Weights of a small GPT-style language model, trained from scratch on English Wikipedia: 8 heads of 64 (1 for keys and values), biases on query, key and value.
Each number is 128 + 24 x the weight over its row's rms, rounded and kept within 0 to 255. Layers, rows and columns count from 0. The size above them is the row's rms in percent of the matrix's.

# layer 5 MLP down (transposed), 1024x512, rms 0.119, rows 786-802, columns 448-511
size [ 95 102 104 100 106 101  97  99  92  94 106 110  98  96 102  74 103]
[[114 112 176 136 138 134 113 131 148 109 114  65 104 140 121 114 123 119 130 105 141 125  93  87 133 147 112  91 135 157 124 146 157 108  97 149 149 137  93 107 178 155 109 163 100 157  89 123 108 138 133 115 190 123 120 118 187 120 115 124 148 171 137  95]
 [101 102  96 168 167  93 130 156 171 104 129 148 129  97  98 107 126 147 107  92 148 160 138 124 109 145 145 120 174 119 152 129 118 129  93 144 151 106 132 103 118  73 123 133  92 134 149 113 134  94  81 140 136 138 181 160 132 121 138 148 105 110 135 159]
 [ 97 125 122  83 112 120 127 145 123 110 115 146 121 153 167 166 154 106 158 109 100 136 132 141 125  96 109  98 124 100 125 133 143 143 105 160  90 131 148 119 146 146 132 100 148 163 111 114 109 167 162 131 146 156 158 136 138 111 107 126 111 158  82 112]
 [109 100 122 150 132 130 154 112 131  79 170 119 111 146 140 129 109 156 140 115 177 153 125 117 121 107 132 131 139 170 150  93 116 123 128 114 114 123 139 103 173 104 118 112 138 115 148 118 154  71 138 137 163 143 109 101 129 125 153 117 119 131 146 103]
 [ 99 157 129  95 152 104 122 123 134 131 139 157 125 140  80 132 127 130 174 129 156 123 178 132 120 118 150 134 149 173 119 140 117 150  88 139 125 148  87 135 134 109 125 129  78 137 129  96 127 133 130 127  95 185 151 149 107 160 135 123  81 119  92 136]
 [165 146 124 110 125 163 162 113 131  87 143  93 122 120 155 151 133 144 141 109 122 129  65 146 161 127 152 131 114 104  96 149 131 133 121 153 144 119  79 116 134 127 129 143 144  85 119 108 136 144 163 143 104 131 100 116 145 126 128 148  95 134 127  97]
 [138  96  89 129 150  76 155 121 153 106 158 128  99 160  95 123 169 156 136 139 145 132 108  93 105 159 153 142  55 136 132 135  88 148 116 139  81 131 107  87  96  88 157  77 120 138  66 175 111 112 144 148 105 125 110 122 119 120 123  93 105 135 126 110]
 [134 110  94 147 138 170  98 111 132 153 133 185 117 143  85 148 124 104 150 119 135 102  97 117 153 155 135  77 153 134  94  92 168 129 122 176 141 134 103 123 159 131 128 108 122 136 140 135 159 128 136 146 135 132  92 121 166 134 154  77 131 144 127 130]
 [116 117 138 108  80 123 144 137 116 169 101 125 109  97 155 149 104 105 105 118 124  73 114  89 119 177 132 124 139 128 126  84 151 126  58 159 109  85 131 130 100 126 132 173 137 141 131 120 111 174 131 129 151 144  84 154 135 158 102 144 119 156 100 110]
 [146  75 124 131 115 121 167 117 143 128 123 107 109 142 121 122 147 145 111 155 191 159 134 171 138 104 121 148 177 114 151 130 158 133  84 138 150 102 110 158  65 122 128 155 123 157 131 179 125  85 129 106 150 125 117 124 105 129 130 161 134 110  90 148]
 [ 98 123 151 129 119 164 147 124 115 127 150 136 117 183 140 196 111 133 144 132 102  66  64 139 148  88 170 143 109 126 144  97  89  93 187 148 113 159 131 161 154  98 125  82 126  86 100 115  96 124 148 126 154 143 121 154 106 116 101 115 119 130  87 116]
 [171 143  86 121 171 156 134 147 151 140  90 168  73 130 118 157 135 105 101  99 131 108 143 156 111 149  79 142 121 181 116 113 133 186  97 134 138 110 129 137 168 129 121 152 101 126 114 131 150 154  72 131  99  85 157 103 122  93 126 127 136 114 166 116]
 [161 126 112 121 106 147 203 120 141 158 134 133 132 174 121 141 118 117 129 140 132 111  72 135 128 156 137 128  86 119  99 155 132 133 158 154 122 137 163 108 129 145  98 145 114 147 192 142 141 156 140 160 112 117 135 153 104 147 166 151 100 129 117 127]
 [130 109 139 140 136 109  85 102 123 132 143 129  95 145 116 130 132 140 106 144 148  92 156 144  96 137 130 109  94 145 120 127 126  98 134 131 113 145 129 102 116 150 137 138 141 114 140  96 157 151 124 161 116 151 134 141  92 116 137 118 108 128 116 140]
 [160 108 130 103 149 144 125 124  64 140 121 126 110 121 137 117 143 134 169 119 158 155 142 177  98  79 154 159 109 129 102 123 108 149 129 112  91 142 105 134 150 159 117 110 112  82 138 132  82 123 132 113 154 114 143 135 146 100 110 115 123 146 140 140]
 [168 142 125 122 186 155 141  60 156 155 114  91 174 120 138 135 151 142 139 151 108 164 127 162 106 143  93 150  76 134 135 158  85 134 123 144 187  92 106 114  94 124 117  86 139  70 114 130 135 115 100 132 125 131 123 157 173 145 127 142 137 159 126 127]
 [ 79 131 143  85 157 145 126 158 114 159 122  95 174  99  87 142  98  88  92 106 121  81 154 171  80 142 105 139 148 138 158 112 147  99 139 116 115 170  94 134 128 141 137 107 136 141 132 112 144 127 124 122 129 106 151 181  99 116 132  88  71 115  74 137]]
# layer 5 MLP gate, 1024x512, rms 0.117, rows 787-802, columns 448-511
size [ 92 103  95  99  97  93  96  90 100  96 101  94  97 100 111  95]
[[118 120 132 176 149 124 124 140 166 130 130 124  75 134 166 167 116 102 113 133 135 156 158 100  80  73 103 119 159 137 145 154 156 122 137 144 160 139  57 131  84 157 109 118 145 110  91 114 173 155 111 160 102 160 171 126  99 146 126 109 127 112 113 132]
 [140 162 151 130 126 113 124 102 131 152  84 117 130 137 118 105 117 137 141 137 124 138 127 137 151 114 130  71 109 156 120 143  95 126 107 111 156 120 132 138  98 140  96  88 130 136 125 132 109 143 115 116 101 135 114 192 136 149  88 152 109 157 113 138]
 [129 132 116 108 148 115 149 123 158 116  95 133 111 162 160 144 115 138 129 131 163 179 164 117 120 108 145 139  96 137 132 145 144 131 136 157 124 107 168 129 134 137 123 136 122 124 102 124 117 138 145 125 116 131 156 116 121 154 119 121 134 119  91 164]
 [164 158 120  97 109 125 106 152 143 106 137 113 178 145 189  90 144 142 141 127 109 138 151 182 148 121 121 116  85 114 137 168 169  75 146 103 130 161 146 132 155 132  94 102 142 102 130 119 103 110 106 126 108 164 125 125 113 119 117 158 106 137 200 152]
 [137 133 142  78 123 150 118 114 150 122 131 122  91 132  97 150 131 124 118 125 107 150 172  91 108 158 125 120  88 138 161 127 147 125 193 124 135 152 121 116 135 160 123 125 132 133 175 131 112 146 121  95 101 114 114 155 150 142  89 112 124  93  92 121]
 [118 152 140 114 109 157 110 102 161 111 148 129 162  98 177  86  71 126 122 104 102 137 155 158 136 124  82 119 180 123 192 112 138 111 112 118 107 119  91 154 116 127 103 160 113 121 177  95 138 141 147 127 159 140 114 159 130  76 143 142  82 138 138 151]
 [129 123 127 115  76 118 102  88  83 106 119 130  98 122  59  89 127 130  91 122 110 101 147 131 145 140 121 156 143  71 125 100 130 128 128 148 177  67 104 138 124 119 132 130 163 136 168 148 126 123  80 135 107  95 142 112 150  97 127 143 140 104  93  98]
 [112 141 119 136 116 128 119 140 165 140 127  98 155 136  90 100 131 136 108 161 105 166 139 110 129 125 142 110  96 121 143 113 147 124 140 116 118 173 125 152 185 120 138 141 135  89 107 123 146 140 120 134  78 151 101  84 177 139 183 142 107  66 115 173]
 [119 112  91 117 108 131 114 100 120 151  97  99 101 110 115 136  95 127 134  89 131  95 102 134 129 160 150 128  61 154 134 125  99 138 128  91  76 134 130 108 158 132 140 129 113 116  89 134 118 146 189 168 123 169 118 134 150  95 154 130 109 142 137 134]
 [123  94 122 132 128 125  87 113 101 153 131  91 144 107 135 177 131 154 158 110 165 137 110 150 156 156 121 156 102 128 109 124 158 202 141 123 156 155 159 140 145 107 110  92 158 112 178 154 137 136 114 159  96 110  87 156 122 153 163  99 122 155 161 143]
 [150  96 171 130 146  88 130 120 134  99 169 112 125 142 145 118 186 163 129 134 109 140 144 103 115 121 138 117 126 125 133 100 165 136  66 109 167 104 124 128 172 149  95 135 134 122 156 132 165 126 146 108 121  94 110 141 143 129  71 120 137 132 108 131]
 [135 138 126 162 132 123 105 133 112 138 156 105 144 141 110 118 158  93 124 148 139 135 104 120 131 163  81 105  92 122 139 152 129 118 137 101  88 150 116 102 146 117 152 134 135 159 132 130 108  83 113 151  96 149 150 164 115 121 137 140 115 125 119 119]
 [124 115 110 160  88 146 113 111  99 114 169 178 129 121 116 122 135 167 111 154 159 122 146 102 116  64 140 104 177 115  78 122 120 117 119 117 124 141 136 102  90  93 144 129 116 142 130 152 138 105 120  94 143 168  95 141 145 115 147 101 138 170 160 137]
 [132 140 138 134 125 103 117 123 151 125 100 151 160 138 157 131 143  92 137 143 185 110 100 131 133 123 106 122 122 135 120 108  99 144 136 145 147 153 162 135 105 125 161 151  54 145 107 178 165 163 136 151 132 136 119 115 119  70 153 106 132 139 132 161]
 [161 127 116 142 154 117  88 108 115 116 122 139 118 120 132 121 145 126 116 118  79 157 166 174 117 182 108 150 147 103 101 115  68 109 148 126 126 133 101 119 115 140 116 101 114 117 119 141 122  84 142 114 135  85  90  68 143 160 129 142  63 177 154 138]
 [125  95  94 163 112 151  99  87  98 131  99 147  97 131 120 129 115 140 140 161 149 133  92 113  86 107 171 142 107 160 120 131 110 153 171  98 117 136 119 148 109 114 145 112 149  93  94 117 133 160  83 133 145 152 114 154 148 152 150 106 125 110 136 106]]
# layer 5 MLP up, 1024x512, rms 0.125, rows 787-802, columns 448-511
size [ 96  99  96 101  98 100  97  88  91 103 107 100  91  94 107  95]
[[120 137 110  99 106 137 124 158 177 147 127 143 137 154 130 155 162 106 128 130 110 166  91 146  98 108 125 129  83 117 141 114 160 123 174  90 146 146 112 134 103 110 120 117 126  80 165 101 149 135 119 169 103 172 116 130 172 166 108  87 133 150 113 136]
 [141 115 127  95 139 132 132 146 105 109 134 131 106 178  76 136  83 117 113 141 126 137 186 104 126 162  96 127 127 131 112 110 145 112 107 183  94 143 151 100 134 149 133 157 146 130  95 126  74 109 120 106 149 131 145 144 148  76 143 101  93 103 103 177]
 [112 130 152 159 108 150 144  91 125 127 112 137 121 140 109 142 127 176 118 129 134 164 136 103 136 117 106 163 106 133 135 134 116 140 115  94 119 126 142 154 103 136 115  98 142 106 135 123 107 102 111 160 144 135 103 160  90 173 134 180 129 153 160 115]
 [162 147  97 155 150 122 128 121 128 112  79 122 152  75 154 157 106 138 129 107  98 136 132 150 125  85 138 138 173 141 133 168 114 153 133 141 153  69 122 163 176 132 114 132 131 147  91 150 136 154 135 127 122 111 135 145 132 148 119 127  88 176 137 143]
 [131 147 161 134 160 142 140 189 117 104 122  65 122 110 152 174 137  95 156  85 108 110 128 109 148 100 132 153 134 176  84 143 142 147 102 189 113  88 153 129 145 100 162 124 136 135 106 154 158 170 110 148 130 169 121 114  86 142 167 145 129 134 139 132]
 [ 99 150 134 110 119 105 129 131 124 131 117 101 152 105 123 153 143  96 132 108 172 125 124 135 159 107 127 112  77 101 155 136 169 129 133 137 133 141 149  89 153 141 114 135 140 147 134 138 135 126 125 125 137 115 140  87 152 111 105 136 136  79 140  72]
 [150 136 129 168 143 134 122 142 162 133 132  73 115 158 100 129 118 125 144 138 159  88  97 105 115 175 134 148 165  90 140 136 159 187 131 110 129 157 111 195 134 152  95 143 112 118  98  90 138  95 141 117 169 133 142 132 145 133 189 175 141 130 152 150]
 [139 118  92  94 141 119 133  80 138 143 121 121 107 125 125 127 115 150 153  77 169 106 139 137 116 143 126  89 128 156 143 119 129  98 127 111 146 143 129 118 191 104 131 118 152 132  88 116 151 148 104 128 146 152 120  97 109 169 137 142 114 122 161 162]
 [146 169 183 109 123 109 121 158 121 139 125 145 136 116 108 123 136 101 111  95 147 126  94 122 118 127  95 135 143 148 105 141 126 126 147 116 112 130 105 135 113 163 110 111 106 107 105 127 109 134 126 115 120 146 168 142 127 125 157 129 179 182 127 115]
 [109 128 108 147 129  98 119 131 123 125 136 105 138 137 114 155 148 130 150 160 144 108 159 116 154 116 138 121  93 132 131  76 139 138 103 141 155 134  94 152 147 122 148 136 130  97 153 109 100 123 142 111 151 102 138  99 129 106 136 132 175 156 115 164]
 [132 105  86 113 119 145 141 135  92 138  63 163  98  99 111 122 167 145  94 142 116 135 121 141 137 103 141 136 130 191 113 137 113 123  96 128 130 113 119 151 126 138 103 150 153 103 122 134 128 116 126 154  80 122 160 134 138 130 122 139 166  96 100 116]
 [123 138 133 130 151 136 108 130 108  81 120 149 148  93 144 107 155 104 137 137  90 135 146 107 108 116 166 119 141 111 138 132 140 160 153 165 139 107 138 132 118 123  51 134 141 168 143  81  94 134 162  97  79 147 127 144 114 118 137 127  92 131 133  80]
 [140  97  96 115 114 169 128 112 130 106 150 132 104 129 100  83 138 115 105 126 124 145 134 131 123 113 100 126  86 143 143 155 129 102 134 137 130 130 138 158  90  96 129 159 100  88 115 117  83 103 120 142 116  99 121 135 146 161 137  99 164 151 112 128]
 [149 113 146 143 164 115 109 195 128 182 126 120 145 152  97 106 127 160  91 100  81  81 126 133 146 128 157 129 144 118 117 153 119 115 151 116  89  97 102 177 150 125 138 140 140 143 148 127 134 164 110 121 106 170 124 154 119 152  78 111  92 146 163 111]
 [117 154 151 117 130 122 111 163 117  89 141 177  93 100 142 115 119 175 119 110  87 120 157 135 149 148 103 165 108  50 112 124  73 129 134  97 115 117 128 121 112 107  81  99 125 133 128  94 146  94 150 142 149 139 101 135 162 146 119  99 101 170 128 139]
 [156  98 103 130 165 134 154 152 122 162 129 112 137 140 132 145 138 143  94 102 101 112 150 153 155 185 122 104 123 105 120 113 130 131 144 118 159 151 112 162 152 138 152 123 149 100 129  98  91 137 121 129 115 113 145 147 124 154 125 147 122 102 122 163]]